python train.py --hidden_size=256 --num_attention_heads=2 --num_key_value_heads=2 --init_std_qkv=0.0203 --init_std_up=0.0203 --init_std_down=0.00359 --lr_head=0.00661 --max_grad_norm=1.0 --decay_fraction=1.0 --batch_tokens=[65536, 131072, 262144]
Each number is 128 + 32 x the weight over its row's rms, rounded and kept within 0 to 255. Layers, rows and columns count from 0. Numbers have three digits each. The size before them is the row's rms in percent of the matrix's.

# layer 3 attention value, 256x256, rms 0.0318, rows 0-213, columns 128-191
115:207121143102130099159130131145120101129131154099089115128134134121158110157164129144163134133121148145136087125064113159180171058122124153138097099178184085101119144123111163115102131139144122
113:143146158125111184103128074127222138109103159131078165077184094179139087100185185092104174145118145133140092105163130144071155138145121115107189162075094120140131101199179151089100102111243176
129:105107175070165150091087129137136163185140081150055144114162105112171143089068133156130140119065135139115135152086149149144162125113150163170107080128117134168141169185125125102094081128072106
129:151091125142111134057180138058174159118109130137117135132079196083092132064158117178086167122170067155170122151175115099142148137125079091119154202084132157121149119142106116162176167152151120
124:050082130121166137168106166176112119118149156164148127156126097119139100094094116108108110161120180148109101116142140182120130142113171170135150099151163093155110120099158133070116101185170089
107:139132155161171141055118095167161162143067113090186125174169200165143094181186161087146185152133114134138132069134109107040173121132157076149145101134154190091133134118118158177171104083171155
120:146101097109115135126128139120112157093111133113128095094121122161130134178074121100143107120138080082115169158085159165117108122091131120118194103107078126153116128087103110143184159107129156
109:145110159138201115107102168155165099161142140094086148103153129072090145137135093157132097159179122166119092064110081128226152091063135106155094104166108080176092078079128164175131071150136087
103:137125089163097100100171157112146076112122189169096166142144198128083218151107116111173112129110172096159163106168113092123134184150152114088142088136086151122123182172144134152071065166110091
118:114111132094119185178097147198085111064144134128135140151145124106104158110109144114101088101150137108110108144149111140142147143126115130166150131127136138153144120128078187014103105191117126
115:205108139113114098163118142106122151130128109103096139110139133109104079121117144140166155128100065121127186129170151170098101127129115123128102153174133116147094156141125107195147128151129110
111:069119131169173085135095125157133119127150131095114120114125066184119128113109109153117107105141169137120132162179126059167131134184111143118102155131126108102200081186164211147159028108098120
118:086110133171142206119117107162100121125142179106110087109127116102158155149113093165128127086103156161145156095152154117122130085102126118134106160073117209101131135071137153148130171120149174
112:161147105121144162166137129135161120100171109087158097128132105143165121185081135080139133178163111106073101176081086158133160112191194126131098130106123091136195162162120163130102116121170118
122:129101138153094142133112131175120139150138104112120125151115117150147150040110141094113079111097163138173135101123070179090086168132108146129071141176152093102102148162161099072142175152131134
106:101117208088155148117153088146145067106111188096151137187146189152130185173145152112146142088130119143115129141129138154162158086150102097183122136130116169124165130151151120141113186159130117
117:087151123118127096097086163162129080089158101102167138128133135166119074104135146193192131058068124234100118148103083036087129133130146107171140100086133121063160108173141129132122122137074123
118:125141106100115196177109099158110154104153149177165121158146135136108143119066162088085080060177138107141142110137119108105159121143136097204190139150130099141160114110143082119134167142124094
112:136186137066150102112109136166072123118069083127165180184103125098164177149207088144148125052102130170072087166123166145091148107072137081069099126118188151110150123140080115188103103126072122
131:044141141159162118111089156217093166118169144159079121122154093150123166124154166082151146138065094115094169091112181166160087140086186142134132113058115092162146133147096121140143069140074156
128:136161124130148090119156114132184068145185130140076143086183122119113162165115073041192115085130162097121124150077080143141179104147133116131148120126117083149227180170149106170102158144141152
117:097170122106147119120120114136113178111122050145187181157137122175159142101044190133126084102156144160153094130134098163090112064170188157147208059135107042154159130152160138101133132107092105
123:114119148097145101084189104119135155067107118202107104123098184141127087169108131207134102086097117128161177080092133117080111123168151145118156189106120161202161111145096109138161146143103135
119:110166163203177154123092146143138095122069155115155141090122240116125143094147130185145117138183123188167159103152106138108098085110100103152189065163132113150106144147148089145133130157152126
118:209091191143222102114117125101123072170066176063111138088126087111103135089188127123198189136078128149066146173089118134170217105159075154175139121168131204108083156113200119108083171165122101
114:189109136151067113071161112128148159183139170132107192134111137187129121122139162125130106075189124071101199164169129137129178143112130113139109095121088227149133168143165156060104175173148086
109:095068135150099158158203147171172100153130137186179147140111113112181185130143071161143102149109122107145092149109109138181075090181157085126141127113143082173083117120169123180088116108135078
149:099121093114152131076079155061193157120140183163171142187150205105109093140103138144142156121199107162086156082106146077102089147111106104119145105097136164129123135100131171076094102125179095
135:122122099193133153163132128138142153146123158222109133120104117083132127112095083081139101103109128078167194160194145137146030148146147126134124111113090123125081157176145065166133108093111192
113:160137151127147164165123138073051077071120172095143128142115171175180164162158117108154124083128054178129131139133130165064090128155193159115122125089151131112119138111147140128131178072186102
118:113113120123119123141131035094115114105133126105108191056192129128126164126110090127084136072133162123156118126130164123124142083127114119116123080114093128129119144095088193135107105080073167
129:114181150104107105144128140134124118133159126098121100137120112088148098109096070082067108123135249083127053117102107117178143127111113118132146073151109163144115063104113123171122118118158176
111:091161143149152170158140107126095123132140075174080108049052137132101120136123136149096092089144109196168127112120080151161062130095147113148140174145136041131152082127177138130111129112084090
121:131140167170146099194091163108135107133114107187156155165113132098158087164081107145192131127211189114107081141144098144178131114167110135145109132137154076148176131162143169080136094158127096
107:177179125114174118109129090097226156138173191128197094169192120119127153095149092059135139077102149144143098122081100128138184174108136148125085134120123119145119150162195116118104148140156161
128:108132135094122167125171079115083086153124173111097118120156115106129163090126101175116136046114126112151128070087128116093163120183129117132072085184138137130117176147065072093159151140026106
092:117080063113116153179114121153135104091109188143113097138122125116104158192140162150137141148139169093141019137112093109092130077126114093140104072121122124110048108146125109138191138185196095
100:090165131099116190188137152107124081085154124199149134168098118167187159187102157126125086089138084098143192155124167118168124152138097135131182146076150163130076141138118018144112153114102144
129:148092166076190085141117116156073164143079136106075136173187149069092113104148100164091139063098116125113140142144126140115187125113112143134078138160174111140111153141151144061112092139120141
121:181174091108132129160086049161125109131134200126140106100154164181105115182148154112151106140059100099114139082111122142147159168085157133173137145056156065147113130173113130194086157134194164
110:098152125080089182097076156180090120115099160101139161171187125140138137163109099127131100150101101070093147202109204091107135135096147113219136075102193085198080153113083127174151098162038167
096:132166098116219118110124115144096103142167095117112156140151094131138128164113144145171140109150098122084128151078173118044133164039154134200145056099171089138096148135093150059137123108090170
113:090109065134093170126119080086126131146110153183181146130164086086142139109113095131111158173122150104165097093164096119159118118128098109185162108145102135139156099130143160122089128179148140
123:147116137133099113135120135133110151111166119085120185094075108048090141097153108165066124096136095093114115160109170104217101147115113158142121106092096177146131140086112197134136116149129148
113:120106181113124124117128126137173173147143135105166146117167092105109096131115129138101138125119103129134140096104165151153168125122159138104113169133242134102134081150082115123126120128166131
108:197133081133161107109141086083112096074121104182109158069155120122179115092141114097148121127154199136162103210120108111122144137103196084057087127137078115142164134146128114143156137144108141
129:099109177155117134124104114101121118146114159148072127094153093083121156083148125159167089107085165112076164148132154194153147180152167105134186115120116150142100162133169174146088117122102188
115:133077124110087167182106087167088093101055098091150082108106143129145098128117109162115099102138067122147146114104085143135139136121087159151166183117109127118137112111162055144147150075099134
114:201110121184142184094094134104190115132101147112164121062126152076152107096119110100148127084139141154075190152182184157142130088121101112100159093146116156107098132124184091129096085119162181
123:122115105100116133077114167169082176117159088176129125164088123184142113072149124101136111110155154124122127165139122097142126130123107131225115190174127128099089026132102207140165078145074115
131:143111135124162109095067149149200183116159109232049178133129034066124126127140116154096096104119127101109133195142134139193150181122130097035156139066131134121165131131116118206190083157089079
120:151150144126173085103140174148179133200098087147073111145106091089099148134148104114116118217121083123118163182127140136115090158159159089082097170187111084132148114148111108161167139138134106
129:085124085086082129139118153119123127185165133150098098171098120142114116124066162115074113133164133067095128052126122148102102154140156104159188149177144169164110109089126136150142124195147090
109:157149090179095098170143162103179141120172132136153101136085107113169082097118088095103160200164146132114136075103143112139125109149141131084086133120133151134146138056169128101108121117190148
115:152097101128121151118130117105135116134178185154096108060199083111153065129111135148142086135146119077113162143100124104098093130182146158152150134105101136171126147092142140119172145161117129
127:117179195163070109132129096120171096121125157130142099146152101118088107111182119128110065078086069198148153098084109115161122103152121131127147152116096136095148137147189123105208172136114145
122:147082150125095146157169127170128161162127156140126105094127121113161082147125122183146143126091126164163122131087160157116102116111126156132128188084179175103146158125060097147183158138166177
123:154181105146072081132119157112169120128134131124216170122143193128108128159112089143089157122218126068138117115118134120086135112074080059131142156135178153160117089141121118163094106154181114
109:095167101165081127092165149147083090116174215135116099112166136116109103111097146107181127090155162107126198137103113082113116150161141138141056176179118130103108145124134163104119139078131137
121:101182143137115077119135145128160193205159128139146141131133156158109105155126081110058084135116101148152088087088164101161097137096119144125092122107160104124121103102115103182120062165089128
114:091076140131127097136142172172121141153150103097096098121150064084083130101165163080140126137126090173178177107133058131135069087182130151073154131107097082083168131109134137167086102111106097
130:114133178126096157108115084105087076156123173090177116166151072120144107118180146139182156090122105163100126069067112136081174116087147093136107106140135069061106151063131126115132107112112088
117:136097172116123132088084111167141100133133128029173151078154116124165077129130094104101141170172182171065093150081074104165173098133185126122120178096160101094071113087127106131111136147151087
118:166139118160175141161170092143139125103142150137164123141185192201131128139150178082160127129157153105109109092158130141084091057133107065151089131091113136151171129122152137160142139073160114
104:160123122104100141189093133076102115097154134137092159136114095119114114133121119118162077115178118128208178160087133136147130145132126148202175133143140136166082134119161124167104110098147090
120:167150112141208118151109090125128188143178126137102185131156163110129139176135106138172138109101107082146148116102149154130118116126110163173081132149129094115087132164173084155107136123214132
107:174112136168119095184094130085147119123013101106173123171142151159074120191185072150121128147116100123142133115170138141126068133149100124185119151150056142089140127131188150086169194153136158
122:184140119131176083162138133080135116169144138084156133084121162168124148141104132125110138101144122062118106107202080100123197100087093150143117082148127150128162147154174127189081195161172163
116:091110120136168139150088153111146213094153096120143126150175138138127128147111136146140147146133150155148131108121144180148156151083127124113143143064130116124132129119114108150140091092168202
119:117195136101086141099137138144079054096117157125175101121133158159096133167120097184085153087178110141115140082048099156094117151123143123101103144110115170122154108098120115131165129080120117
122:119121119155162128089167100111095169182096138087125183132143172101163176095157164180118120138161108115095126099124137166100162070119143160105101113169155077136099136055102178131115091146097175
120:079164141131097148126131088158151133114169136143151074146156073112144173097130147113109108102160196136129106083067086139138137153178145131114116118122032137067085118109126131174159170146076160
117:067121106103136226159086085178136103176091134138135094150096131095149095082105092105114144097115161131105089104096152145105097171119134123188102050140120110099099178143146113101116096179175134
109:083130201198124115179177105058136137104137124165132101165090178112158174102113123150162095079134137103138138147162158111084127126106105124088174125134099138164163116186103086161157130123145142
119:170140178131152172134116110129139157095146151159115072145146105129080168156166154176129114126086148124086129134110134119154101127129147107129126201124138147182154108171191108126106095117143125
116:130127136091079104144109142206068164120078101082149093188161130136130143145150133141055108129086169140118087163076160177147145077128141139101142177106136166149150111137089042135175130133085148
127:166102143118216121130144119168107155147069095080142075096153128120158139134169068137103152129111163165117106150088124081147171143146048104140116141140107203141138135125143105144091125112124143
115:090151107087076155126118117066126125111156093151166125153108092112135164157195178131114125104105097166132072153128123111113170162148167100159180121088154124159090112136078066164127170118086080
128:111147117168048167130094153151125092091158170180155137144134171102117168124113109103138070105135104130115124134104105124136119161144157112149140118083171128115151132107124191097137122180105091
117:160131170145142103063110141103162179162132124078116156144101119126106106145137081118135140102146059097131177150085153153064140147108093165147136102111123122136084129166103110146178152173150084
122:122110057115107078108099114109134103146122091107132157064114144140098150147127104139142121147125138083091091122145175126152091111149137176119129116085082103176203162114142185165086118093107118
115:123117091112146183034172099115066093152118159081163123077109169138125141109149102144100134101169177120119107136105124123121132109144134132111114180119135178087115109104114112177127130071122102
112:110111090158066147103163098103162061110183132119127081119100126103121082172148073133140129071100142090075075101119157145123125102116176127017079131163117093090198094138120161141115116125202132
105:171094138097135104139056133143150138133137155157163120168200132134165173097150096138119116162082151160160179201085089137145133100109126147138136115124116166137137035098142129183104157109112132
115:157126128167068148110121075157131104129158148188111157118151165154128151166117165109145130174113048055102121142152159173113189140128140060111114121122153120167123128137108088139118150106081064
131:129117122101126066149129140098134167160171154150078138092169092093116118073162119091137103171072080070117186126140126150089148159104125156114126134092130158143124139187132106083123180146175152
119:156094087177121166106103046159156171140110064099156128080122196183118109133155124104136154161095120139136154128109115127093098120046083100173085168114158082120095146140107081192109158145189152
107:134055140114111123128106090123144127163133115115061105098121139148130092127145091149147105160087129145099156122147164098155142119158139170097116193124153084136135122142148132107161138089102177
124:162159063098191112141138182104148176140081127159102185134118165137030093146091150141104150160147093147166152123192147135097172074141141086173119158156154153241113125154110120091116096183199118
108:087071132127191115124103133123132092078092113099128125111157093096115175136097085180078093072132178156101102101083120119163127118193136115084101131072121146136147110135091145154087065121102122
113:149140104133067148111157180160110145068168116083130104132119124128195138188202148140081135146081128106121106070063104164162114172136143167144118089161139141105099147057155114194156105159122159
128:161153064104150171185127117072077139092092155182100129117134132171141154153073158087170137066124129149127133124152193099116156122140103143100133116112142151109152134138168085090134108121103124
132:118126130142082125126127099129137088113144219141112162143114115132104142086126104183177144110113114142139162165147101147122132158136142133134128107084100149133166135142149085069145170150058137
112:147188192145150129128126086127081160201099143083095148145112104155148116134168172083094157077132191162134131069109103194142176059143161188111127117134113172138131129133180143151140147125145106
106:160141132121120086135110168156174115114090098114124119167168179132094147073089094183104088107141103155159133136102140142138076188110081136122156154173098072109115153160134047105191100094163141
128:120071162147157171130122105124138111087112120119144116089116178150113105146144084179109169154131174171116086108106120041174146191114130108064133187040121091077158093151167156148110098086157088
128:137079137095081140139187146152112124136132088086135154155077128145114176158158148109053104164121153085070106093133123132172088136184161201070081141140157078122137166098081140148074126143124077
132:129121182084151133098110145167095197100097097061129119137121174107111080103163157140067171109100103180108078089137140121169107135130153168123160165108116120142131149119062184062159097051139122
104:132156168075150102178159119120087110166056041163132094088120123090124083129132051158089133154100147131104107122135090103178150106101119108041099070117102127089136093157097162108109096138118117
135:127112058153064136132128104147117130124145122150172136145139145189167143146097136103110144163172120126129135094175096123107146122116160095107160103177121067079171053139103090099124119132127108
104:112119171118089138088133111142115143170101153136140129162187111113157101121085085088109109147137134125160081143193150134146144098176166174153110086140124128127133094115099129040149111136095123
118:123178114090119168145084126078142151057174113124161156157158134132113172176101141158081139163141119162175118107115070089121111161138173138141170114112142180149126109093170083146135111135173060
115:147093074131091160141122120193177112171085147126125088155132081105113148070084140098077154135083108139152059114191134105125146112129164097134173143127123109151156100140113058095155141142142124
119:193134083044083173158111105114123119082069123215097151122131164152104150125093163155075079095148178175117120068170137121139147083143115122157138103109088147199173153159161065096119145137123144
113:145152122151114148101132106173167125114132162165132130060156120060104123195130193170159107118100155199072158130121121121092090098133187119203146089088107134127090171107186172186129130110121106
118:071153110150170148167120119101100155193081188154081063158158163135155164147126069079175130076110135149141182074112185131116138141089164116160139104153116174150099145058139127052107135165142138
113:175187136178091137077177076110139073089114171147181124157146136039120163126128126148183155154138195166120147155152141205088103074102155041129117116089105191122163177085164099106122171076154159
116:142105097095114133136158150135146073109154212150110084122097140177150109074148149184150140090096131205090101117073092054136110163193111144086147194127153140123163086130148115101122116091104114
111:117153134160168104139183137130132145135061150134107181145175155054123173105163106174112161135141101162119169112130122130151134073172151125127104114104167072082142167136132164160104105110165147
117:101030162118172111109053130113103116167176177127087147044161163136116124119127164088204134175149149155108195152141129140135092131107105134191117158141158099210077105104113129168129135173107105
108:159122124116123054134142088155162117141154106166161088093125063137132107145133110094155119078154197094062126213122128094192157114146092133130074140063093148076169151132160186097106121135097146
121:175017117133139102138144162065145085158088158185065143144152120144127100170114153124123167214141129124141124086130143134065129109156126111108162160174155119152137148130140105114111123173121117
121:169103115152111145066113091071087140111143149052164154168113136151106104138162174136147126151165036203113126168083128102109129139131137184138171163081156115084134153124153122144091151094108115
109:117156133085114177081113109105189113090134095134141127090111129084141118137127163131119141106130127100096117181150135096113176140134165137169164112156170127136086130159156157130104188126147119
120:132148176134123162151071096115160171157122095128156079154096084117164127141136118103111127129090142100145114086152127109128102166130082137182165109163122063102130145173087085117112145128128167
120:110163110135091142138090078103167167127114134164128137101210108167144091114135123119132116120128179109141096166158099124171164103171128050136183071077087128126125067127175148078123133126064146
104:144070126114130072117200163091175116107132118091139140086121177179110121163123142113116140124163152133140125135130157090082128093135134146093119196134164152126117222113126138185149190104177113
123:132102064066150163137131055131141118179135131141129111142128062108129100119118050163128124099124181146115110094187090101118180173196155106143125112128169123086130128114177111110126160162111132
120:160120096101076068113130134105121116081148145129143097123101101155181146159104170128166146138190094064140119160175102118111098137141119105132189105156056087139166126074147127156119143094095165
111:137143132159095156106162105076133186124157102085088176133151127183130151143135171113085178157106113110152109088137155104143103135152092174124105112141092113164115062073150151106175147110089134
105:127133168141178166122154158146099144163110105101163090103105069076162161110175114102088123115138121129159122189087140161221099125085117146165094125125126090045072162146096140170137150146132117
120:124123076144103129142139150087096114102151158201113042071106154135102135106103111149144062129127090168186183138147103105143111151120150113154167109123017182181187090104112127120145090153118102
114:141065100137133129172126124169113090132161171124067161128089108090136136108154143096096118121121129150107114147120105128163113096145119205128093111114146116121089174090177146177081153143189116
125:110164147137094066134146150140147174153079085161108132169129071085128208094109144137080102129071158088192137131117113196098120144130108071125164062157092170139080163144085096087131157162110123
117:079121124106214091140150116097147134166125151111125144106138134073112143104164108161157189167119054114144158131079169142098198118101122162055104170110128114133124159146125150142141111135166135
135:148105131107090154075118124076121173138123040066175138120162052061134071130130114149116104140152110153139099085139054148131155075132152147086109137075124138080123128101167116088177128163142104
124:134178085112182129146127155116117185115117084173099085124143130124122119176095164107162167124120118105131124116154146137148121148078127127129135148130159172084137088137108086114080157175166174
122:176153162044114134093153123051170116110063140087156089176109124089138060169175140107105151102084117103106151135127179163045180171142158127133114087157143167140129154089155130057095161056144130
073:113107138175155139157071091169115068144149147086163089092172147114113176147133116174146091104099165119097143151105125154177085096076099099095165143105167160137145144161116112136096146073126157
075:077098120146143141122124102103151108134124145123122086164159136152162176106190107134197145045058134169114211108091144163111079065150181159112166120132105128122108161114131089108135187111157100
078:128123084177071143188174161144113146158141111112156132114106142103130161134175104102126129136154097115069099083110089135146116122137112089170138137111119138139097154128161165107168168127137099
074:105107088074153100088201146092140131149101096108084123116108130171145173118109186116124115096142122196122140068124141156140096156144119168143109141134068149113116127156121129096133160141135156
073:108130127081147114103120071123104080031132133157125100097135146094178096125112117135112140087139145153134121157136161134093064155115146179112137091146117127146150221121123122125132077141105113
082:112137174165128161120134133151120132154119105120144112151096122140181089153115139039126143117160150102123132078120103098134142111124158157173149080166145133067112112084104114076092111124129075
077:124107083156082118066104113142154107139086155154141118183106097121183124167182142104137200114125137091113159163167108093131127108133155147152150083083053171081095142075158174168128143070140086
081:129111121135190157101155127120113141175106138075118139051175104084103114116166106139120126092116085129154133136147193150163117108136159124110146175085122141153118190150191120202163053075113088
080:154097080089100068176121134161099156087125096118059086163102172208123124172183157116131086092116102171087150105039159137118085080142122175085091173181081141133120123121107106123161108145084137
082:158142122194085104129141155097141095053125070135188129171133100090130091133147132134165130101173122114178119167108058119098109174144075100114157123169065093121117171138174118115143143124125160
083:099134130128160198175092157130042095101136169101145135105079126150206148124131156132142125092112115170175168018142149142112098139124129179160129105130159092126097129094164124113080184102157161
087:197159123089120144060153094146080151154124082114099110127120066167156075162085173101134054220129127178152112067119100099088093097122118102079112088174131133109115075143078099105144118125093154
085:156133172169143164079182132113146167146088119119128152089137150173119101148082170059062105078124137100184145079097140109119184154109119111085133186119106148129106149086095091097062098061078159
073:132133123214129095145221125132079159115127155136054092093116161083202129099141149227174149154083129137073046145087134097164106172150111159189113151193129166122137118108126184103170105187170180
074:117105141074115127121087103111116118127133094154151124141111168122109127167163098184168139103070117138099151104103131113109100155096081121175113133164147178163190124170096149065069069112159123
081:139177099117135183075130080096120102100121082175076103103141142141135104122151168127162108154131129200145104102061089093132058081162100067112125144123158140064096090116129126131147092125160079
074:144129121148095063175133163077083117087139132168132124156128133082168161136124119087123172141137082084168123171123132152145078082100065181061064089118136142133056142134126139163153120153101117
074:144138180120173074088112150128182166148101108118067137044178107125141106107172124108118147108120119121103144122130126149133109063150096117152103064084155160152128109101153126065151141103174103
072:120125156094102123219092085095144100110124169113116144101164089151147140135143128146096110137104099116138135173081080175155135102139161155129173048108127114112089137145131180153117096153139189
072:132110099177152125167117153146106139080127131104121168125142119140147215129129158050150146123170122116085115136146062076200108136162140163097125177127133148101118144189113146164079075122064086
070:114134105144096124095181133171101106157162158191130138098111173141104207119155170140095108164080161128117088133140108119120127133147113103162107075140052163157141149158114136155166186140083151
074:078134145129161120120114152176122156050211120134082132174125129122123187049108177118130131125177151072157075133106077084211137146160087117115107117144110115119104130137112101109056098147073076
078:149165095110114129121102106101149098120141139124142091103167148079186207083170149081183155167134136096063064178071129144064129144111130134148128083120080127159110138137204180132144120177166180
081:072107080177136157056057169131090163105168136119126119099132164171124166077134168140099168174172115145075152125094190109115078131132101134168170122122180184162108091120132100163129097095114092
083:122052192188173149089145137118132110160132125126083171124115208137142147187111118123051174136154073101118069138144131146152181162154175108154095149158099080125184078127114147139149148157198128
080:139150121120125099114144038105096122147120114151136126098132145156078176137135137114140122177071134090083152150185161100067141094156108162060118163121171082106132156156147132105099129181131124
080:127123115115122103175157193121130171149096107093126103108059133102126159095133091120109089104151167116127168166103200127185112148084084206120119114157123152146122152108185146174118131068118156
074:139175166144119112109134097153127189112157202170156049201111168182155092100068106148059122148156109120085093073019139153094135169126130149195143082135139106129144122173092124104153149179087080
076:085117164183094123147122131104083158111121124074205110141106141148137096161131157150048094087186052130102141158129185084090144126098178183118160117100062199129150136154134119160068133100138141
069:141113136138147149130127154088166153115143131174121113120147093157183122124123093143145120183072166167122097143093164091163084094129060133143142167165131165185053084077138109198183127123131138
077:133100117121111162100127126115076119140077056096147184135146171115173119116144123139117125118129175048140109163207101122169108096148116122136132083134110156113153133124089097155121163106105156
078:168081146098180127132119096145175154149133159096109125163191132126145120139142137085115074121133146152075174160075104106130169122113115160136139155104162153130093145143175084155130201116062154
076:117104147159065116052140127161163099139137072219131169150187166163176126146135156139106136120157085163180138136056170097132081152140097134136111137102136144125124116092110102231103119129060079
075:089171116161176130123134113182081145124172145090108100138138069161089123163078107130174072102137176136109135120072175148113066168113150168139111178099145115112156151119117155137060085138123130
074:101117115164125108104123110088136131140192103081122145068092062082124055093148148165087119095097131148154182098179107106123180169167051130131162122163084145114137105143183098106161154135099131
074:061117082152121146161117134095057139104108131104174147157105199140106142175159119240138167082156121086155135149144140145144146147094110113180197164163110219113129138124069118133123058135104113
072:139162151178139161147149108042173169056159123078202114136094112121142096099126165108164149132148102157125124149144068072149141125092076124119133177138072152047155137131119163094136144117098112
079:130112166125131079110093144158103138135148125112106158120137109136081177152166102092104091135132164097117132104099140068159122138071126108158108149153190128081109105131104117129092115144096135
087:074091089146058140132067127120159105126118110130174122158133095119090119100147161138098118094088137134153146148148193118159117114133046078154104170074181160179103099179099111117134105180131102
072:098138104140099081127131131159135154128107103155163173132140149171173125177073092093146127156103139130181149111136155085109114166135169114152064091073133124099121092089142111122133116140083192
074:105112130155089126103095118141203118155087122128156147176125127123196087142122098095092098115078118079163151133108167122148136141117189172145082202082114117109128122133122103146091112097147149
079:130099120054146125127149102159119103113117106113124155106174101170144081134131165125112098165148132068105118149111157125110138146129091181162081147159102117125113148156111119122133129126078142
075:121177137111126053164145202083149074104173147109164144157118129119092129167105128187180135184131158169081127126154084113074062134143166124088141166115187115096089150083093200147172114143081133
065:133126112179144149173153124163141105081119140086185060172116122144154124143100098064104131124136108101074116206053195167136108148098166152147118128154109101080191194188118127109092124113134155
084:117114162111099078201085120167130176168130115085142117125105129133117118114179108103172135060157078121117099122127114165114161045117062125191059131113116138162127146103156152135139106100192131
086:100186053134077095110139113054138161110110164138147146129103199129099180079088148153104128148125143119158126114139168136029149124156110098174168092146090156158082185123098116106190169147099156
085:082181127141116161147095113116123115084167134126170135137104170121128143150136125139190114114176055173124103146123121140141131116120137152151099104063161103121172101121069133150122125111107093
075:128172101112132113092154107132093125058128139114137100154051118132109151083086153112082105128196130169119073162140107149098088116148103078109106129154101161139180066143126207088088070180112129
080:102160092201104126138187156048081148095096064119108119064122122158117135102131127152187118141136100121126144127145142121099094094135136144101211152153114150124096153106142152185103098122135161
076:114126151142083093187057131145096136071131119088164111196109105178123123116073159081193146106125148108089104114073107159130147074095129157192122111066144108144102157062163140098158072102083142
075:139121115181082100117112133143096094130216123172181120063120140155147088110090118118141090164103159097039101149077116126155097145148113107152144112072125136125132110107139128146177095078050172
082:118097169139108163074108187139157106116117156109151125122178149107106108109103112129184120087176040192074171150133097142096101127146122126151176102128141142111138140132163094222135064102149166
089:153114099139098091127174163144127112121128144157175115122118112131107119111097172152091058220145164147160149042135068113080072095140152136044075119163110130104128123121156121110177146102181076
073:154139096193147117150103100118129074165114160103144037135174128143048108152112150151126162101105130080102134119149173139102128133165092103174129114080095124134128114164156072158152134123110140
075:092125089121133162125219134120063146113133139115099120088145128122151152103120141178132109094180118089191160100148117140116166126149130146139100156190104133169080181119075169118206125096142125
076:110109150056165159142135195146139204100184142113108083156173159112145144081120144117173117123148117168128116164149119154121130154141085148071083098121202154086127155126150082162037098107106158
080:153161137081127174161129125091116081144120138101152121186117161132148112134101086136066139136145099179178074064105119114090124130114087158100156145100175122110165077130097090091126174157172113
079:094165152094123122126072171214147162095136122102083124068084105134152090106157147122116158128117121112151106100099163128161120092198090158133115174092095079113104115205196088113176103124079130
078:080063081143149139125102125110147140117116163123072166166187120096093125146147131090152215141137091182059143111126135147171127102132149121106112104101177083133153116102100228108053101110140140
083:115125071175092181065112095194114100105130146117139103065137138135128073140151170136135129095158195118141131153191095125118149122142107129118074149161124120118078175171123176158170129147167193
076:148125177128156085083152117175083114153136107098167187102159160085059153182166115195132152117179137119224173062110185109143178120127126149164104162163163145130087128150156137178176084100178105
081:085160116145099114189141149131136132123081127075147126127113074173115159144141130154177176127155086111189057109172127138084138096117055108156087142170134148116138152083122159063121069119176180
077:115145184136104124172104163176124131183132178085131131152113165140188117095133102129151108082166078107142124163120122129091148053153148128169135087159147158169086135121115115167179081133139172
078:140126113151141089120144135117110139183133100180135142082142129129126092188134147104165176134119155086107194162129156141147112127092167130116090098145133138198110101116120113174121144150152064
082:120174130137146161124090140125122149098124089096118070093133108118108128169086158155088150046111095126142175154094150145104078144104106195144094076175144142079062143159141099142149173152136128
078:172091127078100144163158084165138134162084153109109150145148097084119122142120160079151131172110092157192113094129152097082160104082133130135149194110129069162093143142132132114106134183136132
079:146076151163128143101131058112164143100089112141171093120115114098116123100149126151192110059126089110135186160126217146104094156099121185087170194098147118136149142128135093157184139146120201
079:132153132150083196111160126107113111107092111116112170071118127088166145126133134141102170106097117184085094157150072085152063068163090111129150094117109134111108120114170165142193125081118085
071:140109161151135180085144122130127080099130179108119099125162207188132117180117139108147130071173141112093126113102102119098142095167117106130096182148118098154173099120146130082170113077150166
076:141139106108099119142105105088106091096128102092135154136108237212114133143137169205170150135235130125119104101102090129079117119123098095182141088165106170106113096063090151140129151128162145
083:174121093062125132165116091204123071106117158122117106142123134108110124059155106108119125172147167076179153172146120134144175101125119129104100085116175170150078152110141123104141116151144163
081:187191200103154115154119076101146145111163115101095184098150101121134081191102148118182102117119127169137146114146135159076119146108106132099193152116112115088146075179140129099118111131113105
077:139123088121108179082084084097165109113092146145172116113226198182132109135152136108153077127121158136126146117134074135113121140182100079146127133087116138119119136090139121201114140113159144
078:133067120156114123141123119164131072123138138108160173181132122145055148141068113092104116179224123078116159133156114062094127165142152192138104104118132100101111143140156155125152128157132107
076:115118081117134143159101129087147113114136128106164157078113172140088102157159067174143153141136129139112096171126138064132105130196103187101156103138111127153165107138130129117197107146139127
076:099180083142100165121136055136177141090095155130094095154093101115114074111138128119166142104180099128130115115175127167130169051168150147112158180116130060064135120153100163109121059145195104
081:086127126072086140094132143120113134173144098125143116134131109138133033134150142099091123111070103082195172077149109173056118141112104188135109108176146159179132062114117102115145157142122133
071:166207125169137117152158068163185093164158105147165176129069128129095127101073123111079117177127111142169124113155093144142113131124157107169142110133130099170148145120140128117082162176176080
083:178170097030096136117089095177047103137131063128108140137111166173149043194155135081154128121123201156129123077149114136127080114106132085119158136182146145162103097087110113128105142163165089
070:100125171128152100117102129074179164145138096153187157127158132107165139137071155122158142173135100110152149104108119146144160121098110098169141079103071088128114103097089061111072071143168127
078:135129136143153160114098132138112092131110100128188165153158153092092102162080110153138106134080097146052091110108052159130086142121194192126149062126178100137114108087193112175125098128159113
084:135183131068144159134181164150071152190119136136148145182098105061146184088121141110098115142083109085120108111093140202127143125114217164165140093106122150164103161061154160103113144153181093
073:121157123128130104129124156125192119132142109132178178084127161102137132155135167155086145146186133111181128144096040114179133075163106131145152153174158131118121172010120157136182151144142126
083:100061133162077138126083113138119077096102151106169137134102128119110139128149137188064122097177071169133154141153138056133080154143091069086117178154112144170237137096129145122161071126127056
078:139197055109080133144162177155150141128102151182126158170056138092150122062129115143163131136187110126137143095132094124113094141145190144090120138090123028105134134164106141074131116098132181
076:116125141162151139110131179120068130095115157174114029127136147049091132087144147141156139070111143136109139145156093095173204158136091136169158087125138118095089180152124123128104166177100139